Part of a small language model's weights.
Size: 15 layers, vocabulary 8835, 3.08M parameters.
Each number is 500 + 25 x the weight over its row's rms, rounded and kept within 0 to 999. Layers, rows and columns count from 0. Numbers have three digits each. The size before them is the row's rms in percent of the matrix's.

# up: layer 11 MLP up, 384x96, rms 0.138, rows 127-166, columns 48-95
# down: layer 11 MLP down (transposed), 384x96, rms 0.131, rows 127-166, columns 48-95
# gate: layer 11 MLP gate, 384x96, rms 0.16, rows 128-167, columns 48-95
up127 098:490478457513519502479504439481540514482516545466464510508504505531517490530475533524508473495537500442509539499502504500481529496509515471503471
down127 102:534497496459569464520508484500533499527526497514502458499449490484508480471492520508504512499442536510540510483453499492483480517526514571511487
gate128 099:518556473509505523516491527494526510495465503455462483495483450500505516539470482492440526509521530543477505502502491495509528492498469519525533
up128 091:490464495468496480510505476489482543504518497512463487521483472477560483464480466507502500528569514502497470493496480538474513512488511469488520
down128 094:488475503493457477493510479512494508520502451457498510488510510492494510501513535479487486492493499512490482463510487498500497531503455479488511
gate129 092:500508520469473496506459503495487518528519490494472538495509513459472522523504490448541482440525529533524478499533479479476483471520527524497525
up129 096:496491477490479487504483463478486517455515498449511495524445475485548545520484474485479507527500469471505515519501503518470516521484509501445498
down129 095:496499508517501488517509510486510478544481532462485500539489531464484514487504539447489520507521461516477433531450509496502477511478497488489449
gate130 088:536512517443525504502457517479521504515503518511486562501514520517478456500499532528549467478477471513532525499469500503512541488491511557525501
up130 097:517520500473508564537505461518541517489548517477501498481496491520526500537533548443489481513556534503499490477478471524515509482463511517527510
down130 098:540510507474491493516492474484480477493531483504514542472518492505495497540502491509542449498491504499543485484481477481516532489485484525518519
gate131 097:568512480464488581487468482512501520495513487504507527473487500526497516541530515528524502455492504520489523493484479495530508489492489502499509
up131 094:484520507525516553463532498511514480485502450495473545529457505527467505461464525481516503507475499486482483526524477537476500505473500483525534
down131 095:474467517579544481493522508507526524507505453480547486471509492529514481494529524474528493502510466512492500512453462515538492506529493523418480
gate132 082:496512532522530495540502486482499491506482533496477527523488493519460432480523547476466532531485486515492490484477498543513478460506486506505453
up132 085:527481471533476544493483503450462523493493514505481503459541508485459460464532517486506513499458484542561508503476488529479486482500509480539499
down132 086:503524490501513545495479481497520531527520508528515464515507495489537533496515530529476488454519493455487504471512485506475520536487479562482526
gate133 096:484509522514527482530443537487481525567502505494524498529477509480473531520482535503469487507476479504503497460466470455491503477474520518516511
up133 099:532510496484437503502534511505462501497455565478496506529523521496507509496510485504500529540507504540502508503503501470492487508511488510456478
down133 095:467559487565473488542510501525438502506505505502467477507515526474520532518508492473495537514492552476509526507464506533504501487494484469415500
gate134 088:529510519468521494481494517524478478507510455514486511514470462495520512535464510464464512461493518522486480506521551495474528478474534516479456
up134 104:503511519496489485532486524416494454483543500461552473466508487501472462504510495509527497485538506492523489457508501492476504570528528513500490
down134 104:504518458483496467517484505470513441514479484486530516498492474485493495517504488518509488492544473477534492460477512492477481485504484578520500
gate135 091:507487471513509486523467510490498477533522545487473491511512481517494467531522491527511468477523475510476534484502490485468555502527462498475494
up135 090:477508522515473500472507494490497540510455546546507542454467493496491485473468493506506539554508499489486485490525509492468563516521510501510443
down135 088:499498515537557530476497477490508501493528474478500524497515479462458507472477458476527532508472537493466488458539527507525524475522497494454497
gate136 115:486487509553507501470498495476516487493487499542521469536527486498534500520473500506534535474513470496504525495448477485500526465510486543518527
up136 112:542495471498530466487487485509496484477488520510536512449508511503479507464522444447500534489461527508496498533487554452516568466521520489499485
down136 106:479451469516507516514508469491508505517471489513499471498490519480492491457484529474500476518486483516472512539471486488495471440523549457479457
gate137 108:511458472465489506505482505465504540504491547478508524509486478468457510536532496518512484486513483529450527501476473479559499475494498532533508
up137 102:488533525515464495531491514506491476529526517474503491517505456509490520489502571460456492512548543479484496500482497481533525520454497543505511
down137 109:507475530477528510486497468502448506526482512512470498498533469502447501514509494509512497484508500492511526469519476494483494465482510605477478
gate138 100:517510518506500499480492478514501468490531528491471540533491493469461520488548541479444457514504500484527488487484507497530484469511488536542493
up138 097:533455532460510494497525508544550505515494516522483505492515516475491523485467516477526493496527511524494530496507526504506521523524501466480483
down138 100:515468498494504486497491529551444507522493535496506528517441517510499508472449539495525502523549551494466543467500524538519505493504499508432489
gate139 107:503441461480491506529423454491493540524547523463494502483482505521499526547493518501492479497535539487501535466469480478531473472454515518526490
up139 099:520521492514511514533466515479506534490512504478468471528464470490452532506484542476497530487439460567515506495481504515487510525456536505524498
down139 098:512486515483529487484511491507528500512504476502497478522524503523489514525477504533484523481478541437459461458506496470457512495487479520480544
gate140 094:450516529491456500499478477460484519490469452512461496528487466511521520529529523519558495519489497479477469451496497493483518481520508487493483
up140 102:487481548508550474492523464493512481477503497522559449538488496533506499489519519528490492524530527449515505469550473474480490491508518511491492
down140 102:557502500505494480530487519507514504479529514515483483524486519475495530512485449509435487512506524519474486487505477473502520514537562553480475
gate141 086:531482538485475520493507469457490466529536512512494495482515480483506492509512535499506494499514523498544539471444534510519544443494451494497512
up141 091:490485456504488502528471513522496511496481446463514413503497476537473571506470473499527516486495497490451473522511492543502512515515516531515506
down141 086:494456523500512498489512454467520469490534495461490503539491473519523536504526526486507494482445452518510483523470488517560499524526518462471503
gate142 095:496573494494490487539521467550520516473528518493413487474515509475509504528482497452494455481509503481526468490498550510486524493499511502500505
up142 102:516487557458484464468509544525526489483523475501532505518491536541493501484499481536543458479513486447484469544521520493448524518491518497480536
down142 106:502506508507477519501505508499587500512467511462456518492521505476500497493475518461487511476481511497506489495467530532472529492507565549528467
gate143 118:498502488496528507465500499495504530522525481479479509505538507485451514514498543524512493510516470458508488472467487457489519456525496566511493
up143 106:466447487525515467458501532487499510449456492555487477520513495453506509511495513537474532507466459455490506512502499487501500507518506486524494
down143 109:510461512476520485485503532485474505466513466528463466534488486462525488533491513505476514520476504492521502518567516465477464503501502528464483
gate144 096:497501467483504499502453505511480479470512465450507532478480482505500509538514508521487410503458493486513478544488518484535537508479489528493534
up144 100:486472472505506496536504495513507498490488483473514504511450503496494498469491556527482552524501486519490528435467547547495483497509482502474451
down144 105:508498489513505489492495520530518459486497495502487495477521477497555489507487482486505425477494539517524478544550526485511513528504483472524532
gate145 097:522503488490512503526457505469488517530517519488479492460539521539484480524498503460407471469451525481477478477500486508471487468486492511534506
up145 100:504475509493509488412482497477512503488479531542524460478555512491471504483506492564520475538491478506511549475515527499542484513492503483492504
down145 099:511493492483492468520538509468516513505481521508505520535523506547511447501480502548455509490509521477514481501490488469466503474488470484496502
gate146 101:548475506488469523531453522471493524540523460567484541508499471510478483524470498503521483486500488501465496460521516504483487480512535505479507
up146 094:510524501527496527522488494526500455521515512536479504468454485523530477483533526532471492527515518532463505509473492495451531558505536482544467
down146 093:498499490526505465489500492532454495534504488497490491506465516531536511499487514477457507495526500570529502534473487526477460516531493559482499
gate147 100:482489502499446514516481464484517501505487550463497499502501462537480486544480507498479468483514449481465502498468460476484478545474485500505493
up147 096:469520512463471544511509484511498501533498523511537529474560486522461508515506518513511508495493487542438505512470491493491516478484447467492469
down147 101:488493505471520500509514540487480518522499491487488488541513470467499552463540523496508485473526491520501505450505470521525496477480544474513519
gate148 095:488486488512501500482495502499536483462506482477518494499518492529469477483489475531528483542482463520557519512470497485549520484508499542496537
up148 097:517523525474517519542511465530539460489488515493511486498475478449533540483484515481501453470476514501462501520481482526518488516484466485483524
down148 103:497499486485487496502514486520508533490505492503500528504511526489514481539480524517542497547506504499538507476503515490540525466532518591510500
gate149 105:501540475486532474512502504477526517528502514463504540519500490520494535510458529495507526548532506514471490467498546473521512527482476512569544
up149 099:509534460444479520543507518512478496534533503535485493528529532491519527506530522509489485501527502472492521507485496452533511475531495506493496
down149 100:530503519508525496498488467478561507528504469508555489500518485506551531481468515475490475505500513473502505483465539471517521505489472483470491
gate150 108:511496515473531538490487469498527518537520469503527507491497526472503495491573488476544498460490475496482514496440478480528533453519501520504540
up150 101:544473464535516495477493526449488485534515495527444513529457511481515511489497467536537502508501519472469454484515552482500545470494451512466500
down150 102:494483512452516548521517475505556482509511478501446497490469490479506523519463509487518517512543482508508513507516508466496491506499524458493491
gate151 101:466538493482488520532464425497480491500493477544501504494514494489478510502481490479521520473477502489498500511476527467504499501489492523545499
up151 106:469567473498499509508465497487505495527501470500507490474533527519474516521520523458458513535504512517445507499507529541508474533441483490486519
down151 101:456514519487475465478487550492478509485487498500529481503484533473486531504531524490509536450524540469522480506504456508475500501484506485488516
gate152 101:533504478506514508494438474487484519517481501513466524548515520523510507489464469487473472489522504476504512517503551463516525472518468555526501
up152 096:526478519516472494468568524512479492455512486490498460449479545472513534534519476503495519504543479500492475488481456506524491489511523470489469
down152 094:490511472501564465462533493543538483429494493509527490530516497474537512484492475492495510508487491507492524498511509515485477509494482437473509
gate153 087:553473522506490506471484497469543515521505490494560479436470504520491480466507481492518458502490480474519519484458491519504547452521505506524524
up153 095:496493500485484495476554502562532492520490506508494501528519503487498551527540550506521525499547499488438504495504501493503471471540493505493511
down153 096:507479473479478522498498493495494490493501521560481512478527513521491524488490517461517484524455470464499522496487528523531489507503494474515488
gate154 105:489463484479485472487506519516518482530518473511467488505533465463473488496505484482503488516516486497526486469535508489505506473506472531552539
up154 108:513442529482523500446506489515491503499525542461480453513513508512467493488531522538538462480517477511493540514520567510469505507461487494491464
down154 108:469500486521506482479473490493541443475517477489532550544440473517449475506492477552490505473527505490493507478488513468485503527497512511502502
gate155 093:499554491504528521527489464517496481535531487531505500466436525508474529542498531521486484510487497525469474518469494520520493465510451510467550
up155 094:490529508468504519475512453481501518519499505512489529529486506473516476463488538502491439496501501556456518464445508510492514490519454474438536
down155 091:473500481481513540494502478502502495510429507571512500514503485474527492525511482516519483482498459521514513529468471455507463550479479524525535
gate156 119:477543501465486514515510487531543487520513532468473503527462492476527536536484516545497461524494537466508570505497457521520478477460485519514514
up156 103:494514466507531500531510479493529503518482537479536540513491481470480487493456578564485486504508492497479507489492463503547498504520506516512529
down156 106:513486480518493480492495494500441567472493500481544525513494489465464493492447554488529510487534480480519534492543473465479510470529540523486501
gate157 095:479542529503449492504493511502476476495461446496504488555434499507458466519506503503519481491471518504515517495493491491460524487536469510491514
up157 100:491497523463455489516479481495491523497496528501481461494541447490519474528521491472494490491498533534474492525517509461486569533506494508473524
down157 098:555521501525493517440519492540486503478462491486519499496486464511518483495485497502488511477525482488571514497507520483510497486472483496515566
gate158 090:491530482496502461554467531505529461506525518528485542494479458566495490499539475529466521467440524514515544494493496487511543474507495528500488
up158 087:470514488519514483509482515492468468494478510545552545501442505499551506498517511452491525500515507510530485452496498509523535527518511534515512
down158 094:490488484507498575525508502516485540497530526524510519503497493538524492515525502507532472498473476522450460496512485463506505510505522576511549
gate159 126:497531503486480447509476469518486501533511482519522516494501463520441488503508496487526540538525523474480492473521518481523500476523522509504507
up159 098:488526508520478487511545494486512517542481485547539478517491502506556544510497497449498516482472498514482527528516439490462490463518477518500449
down159 097:493516471486465500518456502562480482503502500524485509470489484476482515495489512451515481507507518494481491506511542472497529547492499551476478
gate160 083:510487480487470488475479512525510520488503507486514530510509494476499505502500498528496478499469476506452522456470506502507475449499436503487550
up160 092:468502505455500522492514449561512529511493519504504495541510524470485518518493511476491502454515477538501442520527505498499499529483526461480541
down160 091:510466519517540508548506519473524472497471475494510512487515518493510498540508483451510473543527504475480491543513487472569482492510478512507474
gate161 099:475507533486481503481490520512507495480489471492488464503531477528478512508542469506524510508508511520468460468508489464518475528531482514517511
up161 101:519489478501540516492495525489513480487516503457490513534464521502539509535476483497540462497524509487532511512530485516439448542514512551490517
down161 098:496486504475435515520498483488476508494494529517492494514491478528476490522494549520488482502497531492507501457489484548489482477469488515491497
gate162 089:510525544515532542531490515470508518516491537516537496448523491498494515498475503542443487475537522519494512522476475488508513467542529500481543
up162 096:489456552501500488494526484570540495521552472512510517461489488525484494483508503489484488485452507508559466498457485507504495470515484532496502
down162 095:492451504462481518493481505490478473538519499493505498469505511507491507492513477493483500525486545544490493491494530504543519515477512562484507
gate163 091:515535525473532502548488548480532523499461438526515553502524492462481506504505503489483552484505504475504485514503532475509529497510481511507518
up163 097:502494489463519506448522525515462511497511464546508511523493483526519441486485493554481537472497479490517499501491560470480502483550510474470469
down163 102:516508514499525485480458469530532514497478503522501496510532449499475538521495485499469493482490515484530535533478511464509484546498498521518447
gate164 107:546501475494511508510479494494513532495493516515466489478487530473472478526525559530492474516499507526513509467453515518511524497494494509513563
up164 106:523495516487533471477498477531500475500472549528497524497496543520451533511477493458463519509508521526550467523499520458499484452496525483483469
down164 105:500530481476513519481519468528479464497481544536511505467471517483508508490479517523512510461562522526540514506455479529510463527478486443509504
gate165 111:520496489511480483534465474449476539530513481517500481511497521511471516544499473464516481536537506490452525481509523532537496512518483536479496
up165 106:498478473487456473468513546505487485465469486476450470503487489488499518490523497519503453514500444508473523508496474506523546512483497468501514
down165 111:516438461541497492479548498524525495480495509479506527492510516508525497492518530499510506500482531486485536469455460538484524522490538486496495
gate166 107:495493478446511487495477510473486478510526489515467525523499496466514555516528514545461497475486503466517506493493496490506489480474474503512535
up166 106:504497478520436523490533496483465487517531522507509491494511502508499474514506486512509538492486511506521460474477463468534487518469486503517532
down166 103:489500483454527510516551506476471501500498488477496525486533511502502522463520487485529558487442495472483511492497543476552485497484517461494475
gate167 088:441477488499513499519462499450512509475508483457516496531468516494503478488534515515508527416530506504478486498491453524473517481504476507498489